Each number is 128 + 24 x the weight over its row's rms, rounded and kept within 0 to 255. Layers, rows and columns count from 0. Numbers have three digits each. The size before them is the row's rms in percent of the matrix's.

# layer 2 MLP down (transposed), 2304x576, rms 0.0557, rows 461-509, columns 288-431
103:130123097144106110131120171147098114065159136157134082131139091195129098092089146171159103144172108159101112105140149167130134160118122169145113144159103116120139077178119160115164146086116084083135132169110166113132108112142160141126121085129115144118111137098131164118104126139150136060081102113151105100145141144133091152116154094124136130078100141112139147130133109172126146125143148133162107160137123117140131073126118144160114
092:173150067117120126133148115103155144134106155144119154135121114146119121113072153108130115153139111122172138105150143154069136110150148133109117115134126140157129118102134131125140115093126138119133105105139102133115122120129116122128132181115113061159144129113136157166155163139175130142123083136122145157126121161139124139120125146136163116097118145160117132087106151114133146119103136117123137201127158166122152114143125153115139
095:162171063127110120147108111110141134133147160101090119165086121134130155099139089078138125135149135093140117071159101122170116121121135108158118157082121138193116156110113165103100160123111117117074180113113102123139133131095097129125152138141112123111139144148124181093087124154135162153124144122112127111131089118172136127138104112169134130103185110158142171140148127141175144071140139142111160135112117094143096073109122112142130
099:122147080118153143142123137138150123148100107109144105141073142112120152176131097141190121102105118106124112150115109168131137100135131132126112150137150111078073108093135121123147146173127124164149092175211101133122122131117159130158161126147119119121143145132114083184134109142136148141091133125151098170139155153155117128101150121129128126166104140121158135171135158141106116128129105123146142119127176108179142137112140111110153
105:139125151143139158125126104127142132184122179116124108161103147123099088092164078120121092129117117146130145145157121073119153137142113115132115127103129145123125112145158166157100137141145129140127136110076148080098133146138126108138156156115118129092134165103137137113101106165087132119143092135101090130114128135132101079138126135139123132177144095131073102124144102111136107120158140140100100101103084132106143151141144146165167
101:111172146105117107144148154148127172132129149121148127137099118097076137046135061144176112137098088100142166120170140105131092114147173169121107136134123130107131097130110135131103133142153116131125139132107116134140123155146138132131103131112141082132138185127141117171131115112184083161149140135128099155108103096153139133140143119166123139145095109104141131158150127162117080073113107153114140122140087129128130129139128143120172
101:132125130120095116125150134128177138105157155106100130124151122074119156062139108115087126111163181112095137111105137163165107123106150091156170126174109138153140130141063133125099154155118166103149111145123107175119124105107157133141109124139119112142132143080168122087085121169159159106150119117119186157141137120147112122131158141111136120131126118094125128130117162150116123163120154117113133133103115159125125141104118142147078
092:128096128139144158113146126088123110148100110151140147121148120134153095086133142098107098149124123125121145119153156114131167128084140122108135162126139112128067093155078124139118119119101121137149155119136151077108132126092151126104108111172132127162149080103112114087132159127158121102100160149090166178161131113102172128143131111119134103194080125115126141111105115111137190122114155106173130142136169146137134154090180174169086
102:162161108155089113114141112110160126094149138121121075139126072156132154157125141119137129165119133120120135137139116171125113126154161114153126123100127184128145139110147134126158128109146115116113097127146130111110126117109151195160159130154101089161129118188129146092130130111146109149140136114118124124094165099160106133117115128141129093113124148072139122127142078118137091129112130125071181098163160145148102145124156151146159
102:099102091095146132161151117094124136143135143153164102077114126174104131148106094177122130153155119159134088173162135124180059136111128100106119138113112147099103113138155130127147094109114117086095152137110139140094133089114103128115166093139103142156103159166125112133076162150151091135129133163133155059117143160160072073114130100133134160127116126185123113116194149103128162139146121148122144154124138116089119159141100119115117
091:055097136122119084125106133116115149126108137131116113149141145127117145121127201117114098105132097150121172134122163162121117109187106171082168132161093132131129070134096139183129133144132129134162123132132200161125116135117108120162164135123155134151137120100107062150140132114143136136121156121180141140164178122143108111135141156143142150172131132150141144129074089145173140125154163141115076122141148102127134126119141134134117
099:175163094131101147137123110093108124142106146125059073128096156139119084112108111156109113113134105112153125132121137136109105087119113074102114170134132132127150103086069147112127114105206120114157137134117093127146124112166110109130139146153135126140204142121127152087129121131148119128111128138148150151135142123127130145105128112104109167129170138142162117153121099136141119145094153159133140126164131144119136104187123151142120
102:106196135129142142151186144131177112048125128117115119140116167175143095108147105131132095141115127125130124170134125138107126158120111110092127128112157157124144152118107182133144093187135070160129175128174119128133142177143110181123106146110151113178132113123115152106103130115137146157117128160118122130130126123100155122117110121163113142123116110172123091132123124112130161074119132110139156147116122104106107162098102158129153
107:145157116107115127161117117121090162152132099102147128102148135136108130152129132124156097150139118088158099136144122138138112121097163083173138178131174126126102096120076124053130142133157116122126099090149133113080157097141121182107084128128138114125119132096100153098208112110111119110137139142167135116130122140129106129151112136113119140134153081167141104124157147130166136110109106124129156118167127086127138119130166130089108
098:174122145133100139139151106091143149113126116165100132140154124121143117143095136110115126140123125163125149132083135148149139130112165124140108120132117110068149132138127114081142144191146149151168110150102126076143122139136132152115123190088121117070127138178118194107092108122082146103115125169130133138126122170123115129149148175136133144131124145120103146136126101095125163134147084080110142150142103135115134138125084125139127
086:159122111101130093167158078115104102164078099105071139108100068130153090119129118168153149133134136152150143126142127083079188130139137116089137160124130161092122127125134101112097146144107133141075115114183140140146154129137132137133126155145141168133094100132080094093095130109149179127116142123191130090136108145162114110091135068152114143169149171113132121095117131151176100135106151134131079128154167140092113086091125135131124
101:092086100153133084126119142115141122164115098129117133171134124129139156098122129172160128118157132106100112124097159135115111130125108115118141119119148126120145074073125151161116121159110164155088070099115162101106143121110111128101164145138097143117155174122116118122103126093182155130131140145114130070116143129141119158127154153147144093143119061110129111142129190096155107107144116127099157124143083151129148136077144142132115
101:145148115168128155132118131124149121157119132119121093129136135109098108130106096147155175121121137139124104133100124145152103141143123100125089101177115107147128128130163121097182113141110119139151098131075142131152144082153143115116163120103086106113113102175135133108117090153115150111154115097158117105129147089148140143122150151148144095136064133071117123096094097122084161110124155111143122127092087117148101099157109159101129
102:125145154158114120108117107133098127106135155120144108110113110137122127148118143154129148107159101117120163135114064091130197139108111088132101111109098137114119153112112145112128163121163111145104133159139159097127130183128154095120125152154081143077112139118117157070136105099159113116144108128155110155154149115104144120130154148108157115082128153111095134143082106110108145170145148152138131094130141130144141107108107098117131
095:113105133149138152077109085129141090115107127104136086100074138152154104131149084135191140127157128085108094132109129107121138117129127130121133151123140131164154107109144119113129112154140176131136140086100091093107143107099089128097152151126121139119142155147111115105120116123098112170119149125099065132135142152122144137145117151118099106127095107145105119161122144113136150141140087119130112155142142120093125102156181093143160
104:121129133078126121099043148134168113152143098139087123149142135128142116117123104110140143112123118148143159099096164122132123126106140120112135118107124095137123090138144113175139134119057090123128124097152123065171109133134164125139122118136118117105140135125128151135134160135148118116160113112128123133131162103148122131148138065111143096128150147128170105132116123154140140069142120101114111145117119209101118122142112114149124
101:099167113119145157129164169163112165130142134107102106162102114166162118173130120133113102125121192097133104159122143091117121135117086161143121155119122122132153124160163151140162082116114084128133130064165170135124124149131094110113135127110122131149089152104139103110134144124147119146135154104173149182098101135113091115153110122121116116121147112141096154127133139145135155115131118133102110144155105146144115150117155130113133
107:120116172139111098116125120123101123096147108163145111119126107125153133168121144146095117142150119116145124147130142118108167153125107090101151107132109135142134110128120144110134103165158125152095114132129129130116135082100061125154089134129142115144161134100126129087139124157147109157139144110119101157103150115118113134101106146141108130117128125144126113165146126090124102105120150120138133116124112129201126175136129113108137
093:083141135170154147138119106130122128123151178145110153178118137146114145127159119108111122127102107143157155119150100144132125166147146119116124112127131136104153139093113132138067137145164123130134098119091140126115065146109106145150133133147116098146175126096141146110119131148121171134159150108137160115157094130116131116200133110138087108164137093110100137157126146144113152146105157138154131131074126123146113127138132121170113
105:110115070128096149087133146135091145095123133143162120150115152124135130179102171167102134160110129130131169108087120126145152123145129153137129147122101141123125154129111146113126125131135164148121080131164143133130127132146116117139085125121124137129142134108160137094147114100129134150114172142121120145114128142176139135155148074139149090131181139164160148100129132135125126145111070152127136148102137137080113118122098102130131
100:162091099112173143143119139173129094078100155162128156107139138141147090133122124158104116156156112153122101119105132140114134105089128138100120140114154096098130109134160120131128135155148128127142133164105146158115140163131128119098148108128153147109143085153109119137142118114099115128129131172134145102145128123150101172147150170146109107164144147116137128122144084147101111153142122149079121097111163098121121137140127129078101
108:113114139129137131089130157147162100111160121130111127119128103126175160130107109098146161122132132088136156111142125127094120107117152136112124089154102112118141138131148106126149135124136155128154133091163146106146126149103147155116141059150129100134113127131134134136128091151133179170131145133151144109114147126150111134154112121125116117129117147148120175124172177112131149115109131142159142113121134104144115100166119117142111
097:136080139132101119154151129131132155133084139122089151124113155139160108114110140134134121145137118104064121142132115138158120098142170095155146133100129079133127125132126138045108135116106150192100111126096153145156130107118177104157116115100130155084094147165084152133086076098116153122167072127130157048109147164108121146149122155149121106152123181095099101095157146086117125171123111108151171136144141145129085127108131119115122
099:125121176125116107112129142101114138138178122120136149107149136085149117110126133140112161146070115130123117107172114141098147118145131126157113162148154107107133167126149116084079135158128169141129136139114102173122155177099136113168091131122102145146147108103100130134143131118105137120140110115127100098138131133142152132105103145090083147101174129133102141135129106081133121161137120125156143080177098072155110160131121122095155
095:135152154119144108111095126136147137170136098146132124164136113123098133136119144143097151129114136109148164173082120149109158126136181098162119121160153117133101162126140101124159107145112083082158118118156138165092095121090111119149083092118094091089119116134120148083124115122118101128143166126078126121178126123137068114102134129184131161144145177155124175128133053166162107126114096119124137112158110121154119110108157149116094
096:147115130142135145139139157142133142167115119114088116151084132095127114093107142095126124106141120130118103135189145077151141094149147119112152116111122113132134122154093145152129173154096117131146108094134110117132114095155200105110156132153135106140135162086061087144108128125101108112148089112100121135114148089090120103155133149116176140133133095126136187103193137147096152131118161108134114119106145125116137170144115143160094
099:126078163154118061167124116132109133137126141124120127124133132123113151140091133111157142141118142127131122114153090150077122166144108143144140091170155143107139140162156150138125104097134157094103117106150177146118083142144096133145168087125110098140121141154135108137139136130123140117137091094151165123134091134143150109144139115119109082094092124117112148164154139167140117165167113131125092150149118093117130096090125123101116
097:190143105130134099148142083129143113143125101146122110150109110094161120173126121129106136152140146107112148100143141141131169131132120149127070126171101145091156129125149118158124143152102144125166123146153096148135138120147128142166125120113131098077143154140149119165182099148155116112137186119135142167116102145095100126122139118150132120119174142158111140120128113180134130128154130143130141111136161072091097096143120089137160
104:100124128169151176119147120154134111133134100139142142109088130154160172086157150116118138143145116158147171103112128056126153120147142110135146157095150124144124121109116178132067105126132135163145080130105122110102143113143124123124091132124093113082175122129111115105145114131131083126129119119112169104167121127150125141101117131100098163145130128105141143083142123116130134112124119101128160122158153146090156097154121150147096
092:119168128138114147107162120122124121099140110161103148138097130157116119137132122162124111117136142151153199183112144090119137056133084138185107135117132123142114136104121107089137120137143140146127130126144134141128103096142091133108165136142151117109153107133127131176081116106141142123086127125134133114139136148097096140125114096149076119124111145110129106119121130121171108091096164122116127141101139124075192125162108146139115
102:110078125116141175085093144156142130088059096138162187121143174106154129131174130122102090133083113164157129116152130113212129135158130125119160176092123125111163132186132103149113139113171067141121142119105137173123125119158151123127075161158094149144155135176118155145169096144131117157160141129173140117119152101145134148136134160139160140068153153171115132142068122136090116152157103088108111116141144155120111123135189141122139
095:139136169132124108129149141131163097118127142092101085117100147127116080138092136138138093103124133129157121134123103133144131105133105115103140137171171102116133082147115150094107134141132121161115118156168124104098127144091127169105131113159107148177122128134119114103147134101086111152158125142111103128143121106143148074153095113136117144153097109139124060107116091104093152115122126152117164094118124151133143073203136135096145
094:161111150160164110123170104138167134101110130117104094153124101129177155124138136154067124124135110143124116121102161127137120081130164125131150138119110116153078126123118113151157138126084118190129138069136083104137148087118130129070184082177045158121121133137134165126111118147172154138137128157121123081083109103145081122122138149147155114136130143179073126137130129114113140182141181165114120158113111126101109132108106136129132
089:094115138108127144111092121139124124127118141098159143079097097080135157089140096145127126100139119109145175163136130113110128151134079120113174165156111126160120155151125118126187154106112110166145099129077154124125117118146126122136136076154125081126156146169160146179153128054141153135138083100101145134098130137160102103189150094183154094129128127138102126078141121109108132118129154108137120127173112107133155073120155110091123
103:126093162161132127135118129133124157122129146124170124144146156141102133120135148083130117102121147127107170127149111154172132157168129163130103146120122094112154092103100148140153120138167147111131138121135109084122159121111145115156126126112151188128100102146118089155142081144147115159116118137150099114120155132159155147119141144154135118114115131096180154142108108135139130152225126160105176119111140074150107171126137158130128
099:120076163101114139134123088138128126123134108136128173129130149120115139091040143126172142137124119154114124121110091105093114097127160129073169104125111109090097092180150113128132130122141127129149106111136112090142133077138107129097114117118108117115123073130114162116137125131102094145145146121116122117137110081118144084123152161162146105124129174117114108111110132123111126155157148100146090190110125130080158085128075104106131
097:096128149156146145132128118119124164128132106113111120102111107069106119112151110146118146128112123153154106131154112127077146146097111128145130116114095132173147135106141107100153136106110130155130133157172143124174155087154099146165136125109102111122129112060094123119136153118081088125168095132121158086081156119130130127136156133148112103127105129129142133139129117122133158130137114126146151076107076122121101107125098165125120
099:153167135106111155106106175142177110141134118164125151106122145141109141134148153148128134150126114132104149098120133126129126119192187108153094129130064122155156151143180092089116121111132134134109170130111120094124150112145158082115137137135124147108117161115096140118146126153134118075146118124161131106137107124086162141143133164095177100138171158128129084127149091158117098169155150135180140078123129152100173163124116105124185
101:119178115075090104174122154154118118152115104187081123072132059130113090115142155137163132121115106093125149143164112153174097089148124174142122152154130129143171175144124113129126134119100133153157125106126164129084134173133139127088152090126136160107108106161116106129091114161160101169178165119139130112140154112102125137113153078140138138119143121103172168154080140108155152125092146146104079138113156142135137129150122132142150
102:142141121071138137091133133126090133165134148066113152101100098127139115184116114124116140112160086144131114095159128154113124102113133109129058096140119112094154202157153132088088131098132140137149119173095122150106122073093096184105190096143099095141139104089120158141115099104142120094135164125104117138117099123119163098145131126075113188123104162134116138135140116114149147147108082112126130119150142118131099123173172116136158
101:145160129126149094128131143102132165104123096110115151138124134101187179118108132134118113148122158125105131166152141105156099195093099129154136147123157145154144120105121111117126140128092129102165116103174107087166098113180162103141148151122090118139118163147126162116144170123141100137064146112142139125070108144106101094158136112131132104129106133159123115127100133181127132128148091110107134104138089086128156129106131171137119
100:093109110114128142163148062114099170122123115117157147122132048133125136133136174128128120183130151146094154135153109135093155129182101124064108107111098116144141163134117128092098133137113114129110119123122159157114118115121157142131126161135131131138116066134169150130146109087092129174128125124121150121137132156109106152122118121125130147124105121139089127131086082172150140147153091103136121152139146188080148112123130189104125
094:149131136102171151157156098111120157121078103065110110128077129188116150115126148128070135118118118123140165166142101096113188078139095123125101127155128106116111145125131115131101135092127141113169150104160145133103159147132102125074155098166116184126121125130129100157118080096114126115139151113126127086117142140143142108122156158156102125115123110154152125157130159112179129139106066129120105136170170124111131172137154099159097
101:138117121128119117125168154163104141119125113111135129120105123148118151138123077120096141139138129133131122134109179124115142174127137133143124099109149123152177118164118166152120116135113128150153122124099112135105141119108124143126126115093123146132117093158134102090116128114149083203086126117087121105127139076160116147059158154083164130135123109153149126187097134154138107126111114157169190134115161098121157143099115120123147
# layer 2 MLP up, 2304x576, rms 0.0625, rows 462-509, columns 288-431
123:119095175131115120126101174129087128120161107121130120107101119160157127173145113110138127107099152118101155147139127145181144133134144127132112124096122103083184133138147154142129169114115127168125137124117146172122111116129138116141111063164134212141124120138109124139111099130108109108121145089091125077148153116108134139130125098130133137113144151086084142121151112169123148105141105132166141100133132089137168143134150096150117
087:120119132148109130129144126142124105119104103135142128080169164137154104122118106132150110162089150133090079172136148106127168174135119141101144128186171138127170141150156055124165126092144138123138125193142151150118116117145166155140133148131096134084157159140097115151154143157120128118124096119134091147118084150104086126119120107163126122103111157122138103125143128112135128115103092134128119106105120135129125147172176143150132
089:150143145115103142124102123146165109141139136148184172118176119121107136138090100164151132143156141120095115143165119154153127111141081089120105139152136150116160123109146161116173132108121120127113145185129111115147127117146107135135099075152139151110139093130073131123099157064210117135092170105131160153122116122182161105103118175112142130129148098164157132100093123091143115094124168134137154136131167100120128143142144156099164
108:127122132134141065094137144144090150103139155106124155114141117118170128138154132178127148113141113126129121084133180128130150114134089128121127155138110115126157134131124139149136104127097123099111147124146108162115136188118137142129117126132167114118128098127088159121094085126126145176110115113159125178115128132156134133158183137086144133128186135153096131156157124117181140121084139111147149136097157142155091135130086149118140
089:111152074132142136124128115088120200109155156126170151150086144101132075161118128133146144116128143120138119119122149157076126116090165128116132168127134104089102116115119131137081108054125144127104097130138137152108142111107048165139136078127107144115131137084132179125126149172124136141126131147114097181100139123121130142123135144109146115130117175109165146131079127150135091101088151120151081161137128109163085114122132133122148
098:120138122192106134128101102131101147132116156147074115123129100103110096172153149105131169176116117173072138116129097112136140114144112151104082148094128127133128168100102106135113098137122134168136139119114140156133129156110160121106141129114088124129093116133151165129114162076144172126143121142158128119136136157137103129111109143153084133169126136116118165134161096122117130169104162138128096107154107119123099103128120126114119
094:147130106106165097132131072098147153130182160099120107115146139110115183126110108137089150139148116120132132119116119133109163131104118158122126116103122149123103128115125136110170143165100083151123114115122126109156126091165142125138128139138099141151113149190147092115148157096107123161156101122127112121098175094167177120133156144112122133138146117080091113138154134115137146142100110146097090107121126113128128091113113114150102
096:114130122182119088095115153139142098113138125147093135120114128121150158141172107143096133123136162112147120098091089177144167128114135134118118112083133138134111138156098136137154119114137092122101100102161180134104135124102132109179128126150112105122139137153087125114126148123124095140087131107102135110115117180102119141109103139128166143139136154131128125161131102128172137098122155113090137110159129166100122141104126162160130
094:149174120167116106119158141129134145116173138118139121139124129086103140078116121108111110126110145121114094145134113119132124128130102136097071116140130143145108160118168107162067089102129144115122115151103106103102127142140084148049136132115121139114118129130155146141072071128138112171127133108135165100153126109159123097119150120126106134121141128134146150136167062130141138145130125158116165092116131135136128124129140132142153
085:118136151098101129127120135150094135175122100090128126107111134095126156144151135123119104077088155100134131127078145138164160144113125109141120123096137118078102127154120107091140122092104185112095154128135094122115142111135159127116144127140077147155100127119154129112140123163127086123156145122138129102124134106116107124141165119101097106121136101138112131137126127101141149125096133138102144132094083135107130112154108145133145
087:105157112160120157112186112166178065158141154138146121107176141128118128135158111126124116131118116139146130105097127138102142143106167152106160156165135172134179103094178120144108127131150118113156118155119154135126117112134111128117127125111160160125143153121142118125087107112152086124099141157129131142127133118091085122139198151152122129146173149110192128117135162133176139167112114134060133105133109096107126140131102131107104
091:138134096074135112194148137107134108121092141158129125146121153103140170112168102130126089099112148177127117156098156113112117126142153140106109192158177157160154113136130138117130100107141151147101119120139119097132118153115119232147141114159134109148109128151130167129154162093149153126171111106162162132118171096118102130092145059144109143105138114105145140118130091197113134135123113099095149122085138078125114147102113097099135
107:154152157132100123107145124136119071113139102115172090124178150161108121067110125099167104097115157122141141099135162125148082089137105111088058080109123093102161096128117159146115103145141152117164142140171119146144090119145108103145120085096141118127133145123106108148142120132134142105129119143122104105104129145152163102159169130122158097130163116129141138118115181125162142139159125087142136214134150135148117125137124126140102
100:097143120140117185163111131122110135109138130131153092129102149157143153122113111107152124138073129089107115117103135140072131149128168082146154121150135155115138164133135099124174089127128108127166123111139149185127123108123153092185135072139146152152108109130097119161120161105132052157127166138136158133105140101153115119117127093139121138161102139155104127163151128104138139123097127160136146130143177155141157125143138142133114
083:112142138120132175149151103132129143111167152143144159136125134118103158092139111130100128093114164143140158133144093133193067112142116100136125135193129078176149128107068118164138152164121123085146169170111127155139136158152142115100099086148115118171116151129133151131149152155061125089101119117110101124109120105117140107138133149087153147109116121144122096086106160132143149127137076164119169124176105128132124143161112104149161
103:122129085092144171131151144100110121089149139121124128120134121107144112085113114108139170157110071128192157123158145099136162092099163146125133102142124137095143100122121108125141125146121099116085161185157158097147148153141124164166084112112119121125118130081099127108140109134123118130100106143101127142106148148072140098143087114133117077115112162088098156116120134112125121124156119116100149120120158108153092105147092118131121
090:129159103096100118129109107143113092097146112182106133150115131113150127141132108114095122150131168096114134140156134126084136167124121135124115159156162163145174130164114119116114143136156084121178118177100110116087133108143136138115144132158130108176153115106116113109102112119150076135166137153121140122120143127100091103112118123076144145142161141105093140133125125140114131109091155129168131139138149139146081111158097120134122
096:144131130118086138127135112157116154153124134127156134097104119120137115156172118096145118099135150123137124128124153100129144124132116118103105120120145141159087139151153107118125119142126116103093172137123158124126123133111165143099167135089129137175117119136124141141136128137138156136131138145098119162109123138119136118169129075150094086141160093110135095124064171124113103129086106110110143095123145155141110092132082168137088
106:148129151115126066127140112133102175136115196116105141107160139120148170106129162111101120125121178150137177147144119139120131156166091114203138121130146119132115140133120108156115149089176096115095094092095129109113121103128109149101128108170150114160143123112139123146160135140162130125137106146107115148152148129145164121139139108149150124126144109160109141132154121130142120117111142120129158151094111121102131157127118131134129
109:135148079112077110139096119154130118155100097106191122111157101145128116139144117072103158100124125133127118164091101117152097139095137158109107135133113143154101117131138136126180114128125101136131085083124130130103159112120131148140148168113092146158121134139111098126131143085146113093091129129075087104158082118130158119112098089116149118140131144092175151148145106126169193181103144130149117114090149147102104156175156125121115
096:117152154144160079121137149113206149099121111168121140098120145084135111129095106129103143103146137125127099122136106113098107136095110093178151158090152139164100119153096155133115114119136147120132071153097153148186134111165140133107098173160092106127131114131154136108110095110155191133153148138141139122157100161051127151096086137141136145118099148110113128093131139124138128125146109113141116121107086095167115167113134096092119
134:118159110097125111110154121079136131167106109151126073126131103107102123107144121116147126116146132138119132120149123125143140127139172090141136107147119103158090112139166123167106119158107148139122100097105155091180123157136159116127085133122103161137115135171127129139156149111138151165078173120106135126129115129153171122093135119123082141141098110132136133100077115123105135113101060119160098084104113113140134174164153132108130
090:124140138114138138136129148120124136133087086098138118131137097116067133143120115108127155122124128146142147118157076173163177151167151149135099135115146094108096135098123119109198140125138161124103121115145123172140158138077139149134145119087143165126098184143159157120094105132076151100143098156124085157148094098110118145132127125143155151164102142144162092174111155092147123170119115117083093159147110121108153116098111103128110
105:078100137104139113121145120115122095137120095131086131130155149149163128083125152140110163131125139143107138109133141105143122115112066151117108097165130110069142134139147164116156130111138115160106163163125116150152076136104175147139138087113112135097164092131071111176153145136162131142125147133174144134148126131076101151114137122127126137111170149115109110117105103087150124153132154105086146140180118125117132183130105138132158
088:119148135104144107121104126134139126102108149115152128121147139139145171115136177109149123112142155093135123168114138084123119110114106127115160112098086164191134164132086131134063156140107164130128106127111075114123120104126171123151190136172135131172146127137146077173178128084167157117093123135134102120129116136109190134156159132143168134104084105129123148133120137130113125096128140096122181144127071179133169174134135131112139
140:143152144095142128125155116150118145139136146097063195105156126107156125052134102150125130120143187174122141145140137141119133165122146089133156105144174152124134159107161062177114122111104166144131086160166127083108135113144158097169128146115109124126114127111151115137141127157137116102131147118120138126196127140119119099122159161147105132168140172122148141167138108123123137128101121162082122099148102136153109135110092136135109
105:119152089098149114117119118099082095091140142129117111144198127118100103162171132147160116041132178113132173126139125105176080114140120135100105143125125095132106123107120128129115102152118112089141107125130188109117161109155120124074113116147132138159113135124076146164074124134119125141080133101090136135147123115162136120150163130121138148117142131136129123135133135149126144158127094103100116127153091131182133172177156145131138
088:128180153071146105141139157122149132128141155117122090106101170135129112105131147141108103056107143160143114126148149156116119130153155151154092107127097144089124142161117140115097163131101179147161171158099136174110133129181170139134136159146112160134124110146114146123140101145114097144141127130175117126135132151096106146161122129133170110095144135123121168137135114129128115098140131125111115148146122109111113104129122138141098
090:115107107147154200169135136099152145144118179178097136128164101127124107124157135110107111116130170129118092108136100126114120143177121171084114182059106140178164123114133116160151107153140155131104136133101135161166152198074159117119141116121137161146114147146130154109120175122155095139148124161123134132136155126114126137139135128133117100145117113116130107124065140153136122169123136101107109121140118117123133118076164146087107
089:138102113131146154105108119141103127077088151165124128129082130103134115121132135109085116158136136151160108119116124073139157145093130138139151122172131152108143143110139117138136136101173103127106083122186105117130129098144093136138130100128135136152120101134126122119087131161142125086123120153131126079130157131117133112093120121146132127156132127122135074133107109154119111095170101148138140145164153140150154160171134138061177
102:159093126125148176126080130098136132105116131148106126076151129119133140097091109116096133174092118139137101145125122088157096159169126084115099122132136071150137131101170113144105141095111081113125103147141123129127121121117151090129108132124141122101163129110117154115117092120124086123100125173117132124134152173100109144139089131164124126122161117165163120158101163144122150128146124155143096127132138139113139142136102156117120
097:096134122118148165118111149096140105086155146104137134185142146107125187161111148119148159160123149087111099175153114118157123126133145143107182121109192149095151110100161113118139135126104109140115116098110143064100101109082149132104165134119081149155128070137101108155137109112132117153141099187137121127151112144150114162127160137122140122155127159129154146133161149152125184130135133113128111125128127120133153121143114128105130
103:085108118155159096132123132120135146118170132096137143143130127141167123094188155141119156149077113138171135138106161142113151122140144109120188145122129096147121123122134114096133156151107175138104102112112108130146116102110151163187107112147065120104106123159132122089136139107156125112156093120096110117124161108148146133133104141138118142135093117203119166133136150160133103169105114130081134116148117140088100127153138114132121
092:121077098115179125136120109090089139104131112116144133157142107105127096120130117103119126100105122111134126110147136153135092135123119118080104121105122128121135163081190120179115139200107151094108138105111086107148130160117075099132124142143150133152094102130132130144107166133136110180124090133125144159144110092118147098123116133090120134138150114182139134136048066108128121169139109097106078157124161118135146108105125172157134
100:164168144112163122149132144165142121126151155110082109095146137112136138137120145083115101106088114143126129103150143126116104124134119141112101116133104112140084057129120140126183163123142153108118140098132125124161127127107142163131145082134101150122106085142160139115114114155137116139111117125116141120153134104115130132140122151137097151159096081175139103121108138106163141058110127061091153179146152087097129148153114087146149
089:171171087094111160135158129125139115111105136136111136106122123142056113107138124147110109141123162123126084098128115210083122143089145123161124143136112113155151142091139098064112172122132159119114099118146140095120147073135120166152130098135114123161120091108173096102115112112118152090126177123119090135154139172123157148135130137102141094151110124107130099147124107122121137146120118140170102115125132114156159125124122147126120
088:138156131111134122138135164128132127095102123135142203103124151146102104112140160137150072133077183149144155135149128153144131094136108170175142138118091136145135188158111095157112172157142078123154099137103149127117114066176146104101111106099152150161128095093156176161139101124121142105081101139093093129155154180168155137143132127161134179123127124144142099116105130099109146126125123098145095139137107156113127183149137090130138
084:152094151133143146131099140150165133118160124130147125124145134122125151150123107125115118170079076148105103152155121133156132139106113102129139108119134145149119132174157140133104148186138097098182112134088118130101123143083096085097121137127128129123106102080113106143153119127137114134128171140134125089157160100108123150058076125089111166098142061137134135167107128153117135147141090147134131124149167138129161126112140156137107
098:143119117060149104117160136108104138138117134146133135102114140133125112133115121135173145133116124147105154108129104124109121098135101166108077178152120124147127123132065105124136179151134106136153146150144153132088120083141108122128162135162127144128112132082068162118125175108152142104124141080152176095119107094139143094122135102115176124116094197122097088116096090127128153104139087110089129120165125093122150132106102125150122
104:120144098126104129152165133124115151168140108176126165128116138115168146102160130129097122108098091123124122097148092120114127128128099126130119134081106190100153116134155164147129167120131145141128131129120135125077120167112159132136139140126107120147134126097107067117105091103128123095077105118177131181132137146127162141093119094101108147125064111123121127113100152135133119116100113119125147127104107180116158153176121102124149
099:115135125151147125158132119132139102089106166144138097136133111112132113095076151133124120131092125102089142120144156150138162147142110160136154131141116136136119184115099165092119134149125172103137149102135090124132137145148140178108130151095142125195084120168118105149116096128113119147116109089072111141150132168101149097116163117148130129130165125164130143102135111121149101125156108133159106109124168122149091122128152073157121
095:180123072125115133126134114134104127117163128131175125101123143155153127108109132117096133076132111125131130072121129157100111173101092116116115125086112130132098144144159139124145116131120148082187100111131116137157167137084101117185147118179139141142156104120095161108109126122114130109098133127130136139180149118141125126094181089117150137135143104135150113188142112102139107103082119100120102103134150115103129105136162119109156
101:113126081118141129147075105109132127102101101114147146105158132117084122150126155076128121108137131152140114126138145149131139185139118121134146142135157132171126146121117135116145152127163088128104094129183136145144080149146137109129127119121125153148135094146152155064151134128097129076087086109127112096111099138138158110120123139143151135129143163108116145116108148106126143095143125130137093113115114108138137171155185122121137
105:131138105092166135105107103120116110170144116144128095139166147174117128114140129138131168113104083099087108121115150139155131145150100155102148093086128178152164117124104159134136168155098136143117138130141151113153140144105125137104142135131134160146147137117151124100119085150134109105157158148153130108096128142179120122140110097128105165089132090099132126112109136144130101101178112071144094113090120134139138114122150129107154
105:140109139152173067086171104108134150086140125100106113106152157114112131147122123124160103119088176133133132123134127099068115143152126095173142152157117168139101121139184116147146090099172115142139107100138131123120092131111111158157127104102183103133165116137103128140094162124126119144162084169134097097149128166135172102117151142116129124104119130109138117158100134117140113108160126097152137149160134137141150093174141138108123
099:083141091140131128107167106085162171117129162152131136161140121113145137125113118120106116070108139129169130122133143129138127149144077111094089137106120126135155124124106134120148114119091169209109120114120101180105159106178153178191144136116130125117123136135124128173144134133090105094141121127084155083109117120090112114146110152129120103117128165108127122154053122115137109120159157094125172131107132146142135088136159100138098
100:101181107102108102146135161140120135130144135164144156139172129115116123154149109122107119113145124103117103144150120129111127127115129145129135136094155134152136137134109136152157106154164105115134105138112125160125121100132115097152110155109142134161150117132149110091106135090136117164135126145146108093136131160106101138146101144158126169151146138119112118107148122093126141136146175187119154139122123159125146086104121096085106
092:179158130145130130098159148112131117116149090152126098155144163134150103125095087137111213110131093144180137171150119132160129120138150131064124125122109132116169135143129154177139101106125148122114132160142085167131112129080122152167095106136149124087139139089111133134140141074115120141095151146113131148144109126168139129119158158174096108118076106114106122121163141151148129096099143118157120096133099146135119137150048138132097